config.toml
n_layer = 20
rope_base = 10000.0
init_std_up = 0.0376
Each number is 500 + 50 x the weight over the matrix's rms, rounded and kept within 0 to 999. Layers, rows and columns count from 0. Numbers have three digits each.

# layer 12 MLP up, 960x160, rms 0.088, rows 599-642, columns 0-159
489406441436545560475517486578461508478441432494523489494520528474520495509407501429427502514457457516580463452454516476551497448497476466540481447558478578506404506568466481557626610563506529446541485393539529575594408472437488469488480365435485492513516539479536452500432526516501502584565440491529562483547541532467550423468606514493591574435521421503417526500503504499506486497495460534479379475434437538496407494509482478521397477542541376564587480567561548479556477446519494
508483409414511480495563567592491545517529528499514489528484504484567566566513474538456508583494453442600573520507478471571340474475518431555540521574520512476475425443601553508422609509481507586523487618493429493434539608531483528487469474452531537529460464503531471418490466491547536419515547502511486474489423539503460561505424492619509494529461523486441484578527584496596509509397595549488529456560476441514553506500540450441549559499596479411554546589542462444526414495597489
467511472521477510460482475514459533511533532434440470552477475467497510516553482558454531464529480529543409460501503489494539501596504547475526491490551522494559493448589498495492433521489431505482448512541445514528505493499469518540510415508504529429560536479466513520468478468470538474487483501501495413509422482484461489561621520464538504497488551544539454529564460514569571444527492393507474528519492474548634612478461558428533541488438598447561548603449513424610405469468455
517531485406416503494479507575496561429595478467535483438478469502501581529507415431439496496498489447536517420492530494488509463431507557531467525475522573521497450506479454443502611535475476431443492434515460443662489528485520502520470455524524575476417509525538548508469457458579452576513548517470441512429510487475571576466512499516470498484499509554551432462490538496550525519468526542576516386499548460508394460510459457496485456528462467554588485583554485500538499469485459
442435544435497543499541586498530555546430491450361570462465465456489529520544507535411472453506516496438405557576489462574565561579376556509518560516476559555444396549542560441552518578392572504441487545536523379470424546423463455580439509475495485383433462526414531473417488369471455509510513549542440567476536503501560509641601584502614566557419464491447458508566515540475593427488477458587447479561527502513565540558453468494527536486444571606509554547499549492627485487480418
424482541494495550473530568507465565578515493508476534495453619501441463441559547492459526494508518429508430471532491425466507478469443594517485503548422548475493558489587490540495495555492440568467536526534565531529542511511522558509525356448549529527495514456425434540526511448478498576580451534399522526566474538597486540672506519461519452516465460528489510512383541541480527541488499464484478520517531485618587529578424410461478592563531584450461496572494476525466499466537510
382557533470571492430440570493516511518553506510521475459459503435545439511533447507448543534577488642566503557477459479528519522508508585526597510546541511483486397442477548488529427512525440551519466420524418500583483581537411469559449517379546501497494428490517555500486507526563465517528595500527532469492449551487423518488442526588506496436474424550527511517518488525433551436529489516499454515545508421518532537506585469481460559612535551453519442481554471561500419543526519
507492478516502507443531456481510519473444512475488529462516489445431604493514553435427578542498495511514547505458542535474593605481439484431551474535478502521549541576476495528437483530467457451511496525399536485464500401533493540446439518520631476509473576525488462381594521477528498517438405440487436428550541500495456534507611586464576497495521559518551524447490554578587480466498549399539523495451434495567466567447568507455483433521503540459475495495556477511576472525558510
488465492504526533526430594484441510505515445550509492477508490522529534508570407424444562384577469472490395557421558425543550481411476429496585534455486497604470461521497502544483543549473582388543480422527508475491475579542526405568494460461548482462483512482529485494536546548455550542507530434616462477531505501546502552484587470444544546458488427567512510520406560562494441530490506474527491443562497547453457491487507544383476542514535601555487566521522464523485493532389468
481465501442435506484516556461488512526470489558457541483459599492545624479528598415524510543520580588532534562523454538614454572416567530456561542502399570441428461511484482467544499464479578407447464422524422529556496527569484625459485489455446537514510569458444428518496413557563491494550486500411466444533549473661424547463508514581432508501527545535480532581482550552422490461364493544468530465493525482482404419493552465413465548594510447585512542555515519498533448510481347
468534526444424545454441464525354515499538452512519490559410489493557533536646600467539577387458642526492513487460461503642459500439490538472538519456522588471513477441496518407496574457510453556525538483562528484518546510540510490548552502437541534476460594481641374536417441540435546590638504499382599466516546412512467559484595509600517499510565539551401524446461546568522578422503514507496437391502443455528367568423563493491475479456428451482519333533531619501461429509540394
528444427482515498468502520523515548486448478488512346483469591496457478458493552496485488464516444526427519437483481451538471492467525542498500505597496507447495489453542494467491558393451540494424491499503477523509552536543533526474491393504445446451534445489513477461555570529531440520533527479414536489460475640500535496488449526407514442467521417532458451498534511584379542544417574460550475428478469547420491481487508521442538531501513507607506521472464564490508512485450455
414500523541576477480570538533508599438549451515529482425517485549479598535565541522440534448473503512525545413513557538569492516518384479491493493638453513545528387524452398504513569517450503489515456514534402427439477479498479481546532505480565519425480530529508464520536523465542558521521420515482390497577522505638482579557456476507453455495494512543484512484513498527495522543523449563505425546531607494536408526465497491516574426551572556451501505517581464479559455557512534
559531490561553620506465501520535515509537452497485409459416532519472472506540459521473491468504442468498618495500479459524519552478485474464535561529444600519544495495542524434503528519441470485489456515370539445460516502480453527616549431507579557461491494496522506546527461533507495572528570532430554489465495549477541567451490568540560415452467540469533485578486507559544575499513545546539430396517463430559531544501514562462461570477534519507504466602414494431484391462446509
505474474404533429403610426435444476509612454515562360516537542481515540556460622463429523461531605523627519545527390474419366508537469484531493456500525488531515575479627477499585476504531430548463475458483422522476382436402463523437466403480633515534456479544528558533488527559451504435455521520421454383433450624464345533524435485632539566532431516458400379493468480423554479437540525498526515473497418491561480468432553393419529432504586465491520486524453557485582448482480510
488509504486480485482515490516458532473529475526492455466473515497515505488521496473483525488508510517490490486476500480530523502491494535512508482512501516526500483479518507479495496493511478504472497473476482487471500512468473497505489513446515550491473498516486478492482477498500493507492501491508481471511493543529487514527533527511524479523503517541491503530478555512547534512474504514530468486540508488512508485503498459460508511505520505502504448522493535513553465470497484
459536538495547607501464565537447474580547484504484487523460537501474451509466431532458519493530553588527554419424481510563492509550506510522594534451479488549501468473514484483446481478552508486562446454493572546571504561472506499469477389581530547457437541516589449412438461513508498510545547524539535465486380491536481506603461503573461546532544516517509458531504517505559473537479482517507552511550511488521499425532595472530532538514586557492585477525525443464553440507567362
464492475435611517507584403534459523449425513492395498540515482482481513486490603480567525540462601557487511516524461536532503519462427495449501519614475544459390530483498464493479512482485469505472524490533524554557517468549483534562443493533494423483490467537453512429508475484539538503486433486436407530534468495496395518426539525468462482522529513508511502467480496554466477566513524468514477482480521507509394480554407520452461494551475455506525471512480472479509459448501457
386391502485503543510493502549423531458533500554529501554510569472515591408513514530490555472470484555515544378451571463505484497498446460498528389537409461524420408445521507475463507426453423445523467524534470386492439430465511539602565480489444524409496543544490496532563517512557569483590559484491466475485389524509504435650557443525473525496483515529500453457480522588479463580527490460459527504451502473521526471448510492533406523608435453532473343582455601437591495392535492
510618457540528507484505480517551615460492451513552543511541476481550440502476536533472593335465523463573520424516495394440421538539442462541462508537482601552526483426560542491487565487526439479525501525482462475433538431472425413488452478483521488523383502459513491491548457536434493597417514513442517488437532486512388479441570525500491497455515560548550469482428484583449497444473439465483466492506450449444499606375522501526484536515501544503431455469474471580582460441440473
514473483448532515456593447510410491469454536485531459473515546482493500544538481521481513524554464492519493511472474425484504541496572515519589547545493510479519469554536472465439458383537486530506491496472459561469514462406481485539421510369575502391467453463501459447527460502502542526575513526535436414582502565506537503531606468605507561534525480622486477529488608491499509509438560420553466494542539490478574580464440513531447562526509536469585508501524564574535429479523466
491516543545553513444445440457465525560403401585483489458488483398475525534544434528441530458560517461482520423462513535492451480572460594549441465550500649491392455502437530520539556461472449495465485497515462554632591466473443559464378586553484514457473475491439548466421594519433610550512566508492452534507478435486452456468584501516474478594535486617473456592458530489428470583562457553509521425572490406477413492509499514490435601503535533468520455518512536407416496467410561
418475472364480489531627551551475533527520430460539477508523673422502481432505512519535591428520466553432526451432512494528482454377460549545554474590509517519473501397609507498487467580527491534474410457474479468476483575575495517493473542483442474454406516528535535392448439462499437454474403490504512578519407456566557515556501560471513539519464514535389501465468478543408550479505468400502394498458501400459465574488486485378525467475502353473514517506575483466491425472558506
514462478440629505492450558457458458423540461409492529536467462441535468482553528498512454489434494511491445470491417404491500419423501505382527406492445419514502544430478443463497552472541504517486480497481426548540475615540505472541500546522465587565440476447446520441446499521514378559554516468443442527491457481484510401510547620424487473465502561549557542634439552603552506543560555470521547533482490483515581545505528510475449504489516488503470469515505537443483472516461446
452504442382539568487570567457535519413453526477566467405458415425588535587569501505500547458479565442523543507577481500452554412420446526528486472517454572533519495492480559432582514513531488498449488519471528387482487440533492568538485481490525541522457537565527501487526431532544523512468521469504538437424531465536534480492530550507451500458563560500560497467491602484455518477510552530480505396528580522441500598425486515442451497565535438582533504600460541458548502483522372
447508487454531508484451475512404528477507529484421468483501547504474491578474529441493492539445544530457429518510514496520486520502458478621532507494537535515457526452482571496510506468516470528427481501474509529535486544382504554462503521422479477448442563508512507553508471503433534534483498479471444478454538459491570449612475485566477493462544563536515492615571495471477499479463580508504548462564495503621595486519545531502434477500484523442520491428427516485522506467514466
417446494514589515443502552554461533493551467475465501555586434513526592470595557519491569484507474455477473489564387426490555500504480544428536486556488561504512435524486543518496522523405563492534470412489485458449434492481463473535472540484524453564486484503435540470534447524616440486535563508536514541429507496451546565492517489443445486567459556565503468506495553451552437546507540502637549343502498537493400466439511581480501508583585411555539523533542543532480508419447490
445419532476498475419496478520420496515514427543565506497468488372538470491545433445531478528374626553577522490449503513459585513396483510589478492498468576501545539543605447549484517511505490527558463381483426525558524526475425570566422556480582512429415425498403539424486468520493408445524592482443443459574381532685485475510583576595529562542497622584394522526459576508470495547521627475549486361528530342454685529427414474458449497515470448420599470445565491513537449526497486
473474563406510594518514462613486532525509463486491514558504504529506502478489450347481452509475552473500498514564447507546555511421452616464466492461412533578527489457484512475515615530477549449429504463531500485545522485513502526417490461512503512484509629415574530487506500536587531530462497493479573505423514499539541596480542488539487459573514564548475568502508545492500544588506403500570530435535452495492398533527554562475555470543535456512641443551475595545496491463464487
481457424393579533498517556378506471495576495536413506437461582577524548544562462528439570510544563536487474496501523493574462552524461449604499449543491543537476408527606490388503540520446490482482441513489411497552440579483550518471523512508519530359517553457506513423428457466479529557581546459590462573420454573506465576593479484513596481537493562528504441513531440443508584452390487463532398513594533477621469553426507587407497540511646505527583543519487466503590535485548518
438462455493562609506517592529498491590599488513408389570424559582404424573498525508463497500535464560517509532469515478636425592445417506445507417532435478531492550362496469407518536478516554582448537524513410480525561585501502447434473492542534484529465421501440598468439646579514543498559493555488509515415494485568466526465564523527516587472438491546446448431431480501530523464478483484531483452565471549547559484503508428461488560525559503414557487461464543496491488557474541
414488423451529568483523423569457489494520429575468509571446477391438580436507494441413511377503500529520415421482393482578550465492458556500485418496511577556476467447551573493592467496478471506539557335578428549507591562513586492381565504497506524453518514443478544502480456538452491515445438537527522560512495467487465562483514527491474488582442486563520511539467501499515361605498466494464511498492541457524436548455515458447496523584521564478565453571481518432502481516564520
489477472529407515443525480515561487546516553488517336371554530503507492499513453469442554441413424477582407526497473460540600524558565473580470524571503503457612443492518522524476505455506449505530523570412546502539485476517432591470540476509573449546438421599588492508495498383447549434534463415499465520436459605542463580495603533546573543544578471523516540472529570632542591509516490414511447356604467555539488476567491479485436519520518498521607540559474598502533479443582511
496516569476484451467444580552434453380472471528487482504512482500604522451540520526389472471475516429612467465445498490551510545473541553497571476464428504520455358450535501543529623562549462428425492554444411462489400532459615470422423479475465532492488517419484373568428526422535533484542524486488612385468437534578453515560430567497481486507480632566503528576475553494459511552492590428594464495501540446596521414397534587469581503524540482526579490500582395522458516416482503
433478532474510496494492479470480535525531559506473455509466479491544492591489521395542472486475548495498447453409532426485610487503518429549549540542463492568535503477625550574479513483411518506428421503544452533472489474423478523607473557539609522444416462571536523507482523385468428471489471529518496505394498525511510474506557481497511501505483546534489544541533557543556487521560538397497465481516463495500546466533580504513484484478452556544584487468525510478547453517477477
465505489556402519476560529529526524491560511578430396469599557533549451509536447548492508536457543495540479511552435464450496555526550456426494490549450495526547507428499543555532566489496435494508511565528530427529477507523468467528442545523547585480546470540547520449464453513441449483557471560476431434496400451481519424535475441550565510442500551481439359575494520414546430522456627539483512399519528381513564512483465418465482565417471564483481517544528523457538455469529452
485478526509518519477502443503466505566529416528472519488486554504582433462575510480482508497491660480448517480469414520515552539549390530543498381492426440644459533517549535360522509475416480364521479591545490444646559408542451478537500555494573397472378522505490491502471505482544502425614520449457589552538532408528437437405552542536465460563512470492494564554451502570551508502476502480502580475509462521416477490403376497549519506496521502520516436573493548402555503451513531
535441474493487445462479566531512521559562507541435497469522534489500497538531514457379492519487695595498518490372507518451543487530545494456632388504469505460518486500481514445586513437486479508414434476486315544517499464410434378509489474562573418416497555481484508405356441491489346508519576554515510393478417552528429484581557549471483638508611501545479444566501632572474463530562479468566494522567406484551497599471472545539529507488476567555596477543498564545495489428471456
508440622491505538528456496562437550530469523526465463458455564533465526524512478559527437429526418522577458482562508448514463511418519496413498473547495452573445571516548477497556585414436505542526540515435547477508521573477497492496535429498487474437490552526522582503492506509592453460516526433545523394491456546541559535495525513525539413470544514558492514520432490431491570435367589528523554441442508434474576523418455549460558474479532466548550534503542493579586465585513417
440568478520602507491509493605455475564525496513400518393445620550553526512558648499559501488454548541453401469452396591488586556513394532494503508480434537544560565394539503500507525409464528547408453567492434453538571521428522448613451457445482501401438487452488376501506532556485450477501526497513491516552470419520533514456465554491458542510490604523471461522515502530487529536440619441424577398543513484523530497467569474507546444557586562498594470622497473540467488602513493
583454521498470570478488506492450511511472522505515533522449446508630531407543495498497505462516479535572498499547444498519560441439470542597483435488489471484564522580592544511504508525506403552488497466521481503537549516462417546504489519412497380467461501468555446383468556501492459546504577569577580436529534496479533470545563580479529524501485455561430515529506470561550480532564438536480494468530522481498579564517549439495556403467484568557517501520508480440528497461491554
465479459448521515416472525598488485372495506485508425448476596492528476434502516534474561455564493575552432523489494505509467515440482587498602491436491519494523499502460528485586539578455587520480497495537411480461426532441459463549440557480600489474564507571525428457502459527525415519474585484573607466482492523476412475533520564473552618483542467559496513587521495565495557478422425509617476504474469534510451445501431509489519475563469565475480500550519538499555527434543468
480490515520519471499525517478545523380505525459534517463414495347486514493595439525380450451480474515458460506553430440490553539530515514529514519494495493526549428626532550529532528604534475509431480434498430558445477581508446465526510507508501563419558413496453501457393407470521475541587483479522374434524467579432403472519496472442475562526547508585385495599487479497511528488400442507609525482518456464548486581467498434443533604431511462518545477503512520521485509436524485
478447528482583501418508435434468470509534564532527504473484527426616463416517584401512466380473522574464510435504421383567508467492435485448524414518464483544510445449462466514483522500478473417558548469498460482532579470541508490436516453468471449529494533447506519490459534501495590504477466495492557465591509411585437515450493520504573485517452486497585505518398496512557522534343521499526533530521605438504461542536548428469514537581556450550459463448492545535507471528534498
# layer 12 MLP down (transposed), 960x160, rms 0.0788, rows 599-642, columns 0-159
553533492466464446529540418507505551418459358447525563547582469541480405508481428537517458553509470555538480457501573486496478484507525522508505545539539512502564519554469465513449467601553457649532549591590435482343548576431462512564533561526484491546435524473437537536477495570498577570493482520505553589476474466608545501493520471459458464520521563519500475471507509498512419420550486570443493421416442547477565519541586534444485431480463470503580507459574481470415462587542498
609464598496558576536496496515492558482476472449382521504524548497464461496425476449497464517491556492464512460422558386568574419483437468423508556506553433449533532525499526664440473452390552424495491494505562479457495459534459491393584429490535465393502596528486519559561489452513509538460502491562453466473549608517642506479583543459534490473495484456500520435422606542513452508475577498504509518510516555492584525526517487454470408554511477596503588577554506482408576494514497
486473554507472522484540519549477476510500506517560467497518529452530469499532482452487454446594544510502503528383484404513528449404540457455478506464593470438562496536405435478494498508509493525451503503587583481513510481452488398522563522440533436500529553451487537509491515499525455521476371520475505466587583433560499417453602563451460523447482417496561558442510432495527471572478489508496508595573520507467592472503441549491610455480503568416456491476473479487544512518487568
454540538535465425518571503488529469505499480502510488511505573510406506505506542544457541464510541533510540504451532445525539496490509488491497391484439493448513526390515466447500487414525516497496466515503482547564546408416512461572597566494491453491559579492524521430490551548480607432533468522539502472511501467543409466521448502555565490491444510501545506499467424522549471438510432485491482670486437485534531564535454488526443519504511586452456373468537446508564458581458530
498445479476449531559427496480457512412489522526587519533418445544548520562481583522493540518514621580530538486531511396588498523482455448518492458527415492422482547422337554436462431476391425560424601534467456440526526513566454472463606436432531548481492485505518461534461510539594558512478430584560537515567548499463515448411434565523470513520477432523504519513503424546497383507432650451438488476590464544438504456521440587580543459610510491572519561470473415418442396524592515
455499470510438481526478538478528525475426498522454554488474377462450526473509489485555502602496533390469463486517498514496529431509579519440442537513497586496430466498454454487518510470501465520452532600518462538532491478503556552374513506567532521615451435501477463576477486451551439457554492530441550627464586474544531501557513496482530499426455495493496550532434604400582446399617477606493526483506527518531557513523557459501498471466509523461433581539447511448564618458512546
415527522511490524530528546530446549512558470455499523509499515484598480489579405447475487565515563488450553478551413526557463495491466495562439524577572454475483514476495493509503521495500421459519489510588510475448472527533552434509496547431532589518518487498461581501527531518477602414473525461540525596512417455651517542449457530392490456541593533444582526507492509523486512496526468500534481546494439484461522494406458517444568428493511394506520439384440469568436447526565458
543487484551498553475484621533514544595501423550512517415491578497542418522561443551512440546444499492455514528565463505495519520509492523488540483459491462537425511436522570475542513428583464550521483530425477470502501529479525480456522419461469507351573542443475520462466472477460521546615406553538578460502500525483467482505474548573467538491557508415519435416469560489404531602571445511535517512502521439475553505414446459467486587519513476456552492576574483502399458504490536
482618508479472501562534526478508512495597470454480486434383404459526535421518470517494479506528561488541492420525576482502544458571489607501543533570612476493563481511628420448536548481462472501444478515603487530526446492551458439552497491564564506491524561524548498478527417493514448553573544486515457587552520545453541487541557518474486579574505541531495488496521627504532497410518486392431425423471545467532564514498404517478519475503615485542453543529509469564441534529496535
622561479444470503492554446536399561569660565547484596527385458442457503458483453434598448548535515462596458507491550562530454443565483505521508574530470491444475404559533523480574510370489508543415558462498488512409423425490535452493494512464506554476516503624562534537541488553428499496594518477432561523547546398525522481476459551472544580605525492547504546471451425531568481469486468474448574498472489525518421497490465507466496606573507473510511595552485561500377431480515411
500597559522463488462528473526524454552604421450460545579465358501413526455531510537465440639499529479441521498485523534513515455577476506464594507383423465449447504481391621480494485571522399516491555404504490464519525514555378560562580560464541473522472513444475518475477540468542497453516530491419481495502546378424566329428531459425483518546401475434573490453403534583441476461453610632546442519520553506539487574510445526578499445532482465614424475533468505441496451599484575
540444519465520494542379518450480516499409532462545522547518457537507496483364535531517487448539521554481449484467511507458468494532506500453510482511530537479442507490449455490533493526585575474490524508535450451483518484521555540525526437540540446494569481506489536468429478533455524410534490519379529572588446569466437477490411574500526527372421457509608489504577483511379525478558485443511543529502468548545544542574464448511468487388497478577429509466546466543506546569478599
513542557543463532480520444428437538468447474482532574538450463489589458509525526530433512498443462512493463532534565584523468561494472498484498547538490449464549506562524487507492516527526526463567398469511501524538576429566413509555455525571483498525423550461487485529556504525514558521488431505451592457485481516509497484592436415436550487438430385496575447480430400516500403518458564478469484543559521486563487425356446502640508475515584496433501446463454503558519500510571466
475492453455511517485418458420509514531523536452549478475415460552417541487527423474448525489444573405450562427566505563555567482554450503473494525404517462530511429564499442577515530469542473452573452521512519499488528534576480479558439530531516496579450479410506491494459462576502597482493516499451414514524510467466522536540489485567517458465466532448399493391507618504421482493503491570482503535456451489419470524538439508485523469482421412538472472517516574484426616459492498
463491552513507468445580455457461477453486564402518488559554593585538523618491534546423434518477471441470534443540432655353479374549494405505477531587561499470691547517522519474476484526543505554477548527536582579502526449470519428445480497539477485586516434491487468548446411494499468457482466441555583385553500481496506438525485455450546441400327383493445513512463404482518445483512465629571491411436463423487531486466475536505555437547503433434536482496410548534524562522535503
501470498495513494504501490511509486522497497507484503473501508485514497498510491524523498493492507501479509502475479518526506493494497512506497491499510497500494477502483488513507531541505488475509522531522522504500525490549511515490532483521470480515497515504478511485515483521546519471497467506478513496490524486466505511506475479492483503470478512481487519465501479521519472519510457515489502509490507502492515480517494487488527474476485495520501497494508492513513509495522533
581487589418578502494518539618477462516395495484503517508508530541458515437459527545513539490502517486508530435476505462533486413450530466454517425545483574492526491485535439446432467463593523477554500411475617510485519509464541463482404473499429459510446521484496499495470550465573455428504549453440567557544507434529419500508470516526503513536481558478583532505590479543441432510476482502491410607448429468394438531402510479543454481505454531518532479435484543505453547458494541
515495568410551592463449557426502487514533537516527501510523461456533487528460469551511420549463460484497476508496525452534469467534499478473465462403501482522498485437505407495466547483437550497492491485463504498495511559543514520480526506515509571473467512493532429507376483542496465550442542503575542458449459513501472501568492487570533506486536545547542542544525575418471494444483421514498523413545528565502543479378554464474562592515490484488538501525541494603518590489425512
513462488432420500567437474477476351439424559522525521480564455576521525430488583576492430570516470461546605578413532506531537629512472392543570514489554465430522556555366400530430474424505527488560493563464504493553429485559434485513491556426524487549547527572467501501509464494506523458504477469459579538534475508443504448453534466501504534565549499520512487496518494458490494479438456534528559588478451582522536370569542508583415528421496558472428495507549570561539520415552480
537536533522533444550464423528617511530538539527460537412559505525338513550493480551501544482475491507463595415405543491531441458468503524507468435433516519475564557645537575584562412483613477547527543480507502467436491509546460416468479532421508446497564571533418496532481401465415432486525507566519436436439471494544503447421555447531500506536459513500448560471527491494497584417479484612427526556513531460501562538460446498499445513446481528547487480463558483501505578534533387
563485430469495496550556497525574465528545526462520433475548479555459511550507554530549469511548491498473419578460501519468504549503519498431525506399596610529475546395488489527536463510485538511422520496492458481569559566489532519498573485567498615420559484516474418505537425552503472553499483615538414570487520466479501483402512517477383533466522483489517548474569512524580518631546455532422540484418539523531536514527484557539493504474498546489453465533510486497475524492480506
523476513506575468501482569471510396544498486624463493492455439503553518466564392486452457495503544511482495483540429492469469488492495553536450409495510475467404448466567488536459477577349444457429430485438480574524478566555570550522479566529506522540492395623491515487545497555498512526587501448501509464404592446497466483357497483566489481441532446498513571512491520519528522381469489569676499508492425494542503507388530374428535561496634530445567498555587564480458522539404507
491458503500599403515558573572548539558373481537520430423527502399444488484537567499457456474523440605560437474475535497461532429468515527537451391443513485430493430520509457571549456505507477471441443493478536431487516531569531489579550531515569448502489600526405410510443561491469532407453463550557495473558399515364518589486523414442514558468441495484455517493575562536561623556489549470466452507463491553482418620444592570543579525510535580501497440426550527588500491461521462
536556494541415550436571482548500559492449495461482535464511532457383498379494482406498462445491503393554553455492483608556530482507451490562388373451446554476500535538439506409504445497508551498549515562529533571541566617556507481407518549606473498559525572533486469506535491517475511467482440446441540544483519552462480509481462463493539449494471508628509508556481523477492456467478467523462509589581444533490506481547493635353481494529581494450531438493459486456499563585488454
476525480479441483468487422477467463563410491486496468512517528412501463378490520509506620470555550513506499537382594601485428416520506533441445599535562498450553583490573482477578537505586590543590440462488525531509602543508485459489528554486500486449631531502477577431526532455545545534546458421604470413499548518474501527447472472461513465553459444476469528524469541514450454469494530466411484488536447556539571408571471510484440497462550556449536540439446430536478560557536480
487511514479474489502519536535489472483539480526473468472529464525519497549539429441507519478436459537454533473521442464521473456446529486403502442515528545529463534527500488513474514503467500479451509485476511522450490489537490416464475448516527502491483527477558541483439485488509482548494452503569514536446506458531493568463499483500451446420518470550504458488515428444465557523522497474539472558431398402459473512430398521410456457490365478518404506438462496523513501471503567
503563448490505518484455480467486532467443496507421449436429515458451471527391470577502541513446517584424596506438504496508432469512579467512502404480480498493522445534490501523489414499525532452609485621525436572433497532497558435496508537538446582521546469499503427378537588469517506362462452422496423463519521466513510567500444456507550497492440434479491493447567537537529459498505509426480508482527531527486534467484375476498528452539522454487419428524590461548532561524557589
476462445551503349477584402413494500470527543635469391519467597489502607430538441470567393496465599477509387542508588545481483583500471614541446546500484432486478532453514461503485562461529555482487530397490536504617513509443464547523503467461558552466500490356366511443438452510546467403567524568483593475488414427455475521492480474602500490558392613468455475472494619508525528657535562526447525461499499472454453408444577548554452544585457545559592470408431539584441431465513548
422504569560520475503500462458473443518443470563491488495466523446457431570418472548503497506545499538470523468477436547509427403568459439469472524523563505433568455517541490516491537504578496513538438465471460409522494570548473566481477567514524545564480449453536478499518559530481498430396422390534477432473479473577496489526473408458477491408518491515475571426506443497537484534494526465509562529481455572492587462558464450568543415508441466449448524458607500478381544500594536
497409449594472503532461475491532544517428570436528599567444533492473555537505489460485549479454592491549448402436531342514470464511496505460523433481542491415431537549505494490438573457413419422472480460606558468521568497532577456536517543511490522605528532462448464516473573533477528536566451444537553530457439537533399512568519561420609378488467490401541478495482479409518533494537587480452502506452518475441512552452386430543468446520490523520465439538537596607563484428454551
456474526478487521523584501454516546473537497521502498465560412600520452436483467533518456555525499462524580491557564536461488555504444567389461456519509441546500476519512462450524674472430478458447470503587467521545475531582531501424448535615517526598474479533428489439540513510507420506538465513563513644481566498438530532543403590478415502426577503535527452420454541596500525450540506477572599383562412500488523460499492501417514521545540480421507444466422449646435580507489418
486485462489469500468523426349468512567523508606492551504446503461450498512492494515627472506419498513528492522515354434555499506486447395443472430487444480415468525493472367426471486431532468443522473439596434546477426543495569461536566400512498551447480576594481570484476564495540506439489503500428513544546479558505474517521535500424492488460519509526494420556481453498502509578372567546511524452453459427449472447532491468491506607561538551582562485524536477542485630567503433
515583532564500533514514488445599442537545567413634378406506479516473490534432496471569431531480480440471521550405483421632494540542575587433488607483520486544510463412513492532605476502500577380573600438516528513498500412506467468466472552472483438492469531467478625578527546583404526483483491385526488567571531567533504539499450546574565425501529539461497541561535526453494511473451452463539538504540467529460439499526537529502499586589461504459538616460531596506438550441596506
516432513536530483558493522515557470502469516352427446442468521523504555497613441458421504495482491511520492560482550341513525446533475527471513572440498496489468449462496460513604537527519415414566476488473459470502499568446562511467525416522364432613584517486510509502548595459455521483515388431534624505492434467592491581578536402561499500413514498474559522535441438527438486437553556433539574633527617584520493451416504423430465482482443501456487481484551440518565543457467463
468467533590515463548469439443570590507528491529501594518493398592507392525436435488552488502458556458488445483550484506473553421545477506540509508493600509536539542495594494440458567547541514555496496562496466547493451538476466402441497442469439481503542477520523518443490493490519545430535494538560455474569558502474493452464406486469464496496479475481494596510519469452525502485512511488517565450520426401488509416560526459468502510374500545463479510555459531515476527506508491
417467518434424448481405451555507452516432438486493598519474413451438593527584520457532546453545567511554450512506358485528529559449470525532560505467560482506524518562528406446592456556467419523543519530495516512466512570632474469442597498480406494543500503385434500519567394518610473485520425534435484483516554426460464511481478489558524515533544542516555557529556470429517525554534488561516545478573494542486483456577616505511502537514545454476556515546488575480481489493537512
469544406516485543490626521522491442449389525609506535529537493542465523437456565530376522614449505577474565563486449526509428559473528462512493443478419442400427547419512510504466478451535485653553447437420528557443470514494444502486492488453569442498522442522476391547529434546473560461378542515458473511564539400505609472411486384496470441606478461496515524421512520504478505449509518470548462571519470549452449417430565480518555509512456532471455476446439561415529564560430431
564496594613548559411500557440610523512522541397509482536389531485467496454478428587587460521529497534651536497535436456445575528537525472534504523540502515342525413437577477523553492552549627511528446439572465529428558464560440477498413513526530554574526468531494453401466430474498465449442517545585528418466498468386578435506631456449545501450493399488501441501522518488610470592454598517569526471398499474528440602520516523491485496487671432515496567462496519537442475419459562
522438361473477512486571523497500520521556473457465498559525485398518526462490490454495524498502495498503484548420507515581550475487503479559452485481520405490529541502550645546429506456490492477494520567551565455553505406499440540488410464453415546562493475500482511541620449593492560477474503430469598497408509433519498475568578471505485497483612565471465515451515508497478516562542455511351510417535487562521516551530551516501369490525412573567516461470495551523513458399502521
496515488491486495551502562531491516468498496485511494552477433507454446505566429493526333546516564550489546517535501474537487629540486504524493485533507477507516558514514452499519471443472585443464563539536548459505501522573548395495522452531389502497606462435493586543427444547544479386500525539501573602466660479486525574452523394493521423437593477458447536354416515469465586401522612357552572496510491479504582455522525449533565489445474479549523474526471479508477537503452458
592466494473439507524490418443560546490493596524517503615475503489579480566529539491494542466538567413548558579554435483536501434426515540513472539514482426478511438537500573527502515486537488526497544533617527417492501501590528487567532425479521541449514497483557528560560454482550505553527435478582546461520454546464501400495477573495490475479485512550519421480489455431438527540463500466408515554578494468574483501522532396550454459543493470458591525540425482550514412405483540
505517495473434575469467481530534441430508501461499526579526477477423518529483533483474423510510514530530551577419470510452530535498544357547513550486466509540477454512506527583461460520572523474503419513499489529547531517538526525388496503530515483519472455521500497491520523490550628543546509486502516508499557503590455497437553516506445509423542528535452481564384460466566404499570465441503460545574590555590564408514534556572552469458509516532522416503553418536576606519503480
488526525450513503548470533537524575571514456483425413529514564536581573456617441556433529492487493396436531500442470523488458483453471390533528458495482520495461472485513409577519508445464498434486480517520493496571482527469590552452462389556424519523560369456502497582450573447492560519391561471523511498468539513516426490478532388471506546523483652529416442530436520526548425580518461451496537459506504574552615526412525510498531521573520440459524566490457478516571447535571558
531424490524436520515500521410540483458450461492516521477545518529509397313505472525495537543497495457534485520471470483479442418520512444530495489501484453430514567527555420525517540577560449464490452441434431569470445557515569444580525422471477536427442465503492431492489507461509496406548453495501512474571415532484428517511588502489558620571495504506543534546607435593483472666514509507494547584461607515562494487530539514522499521541497557430432482566557451436461522521431490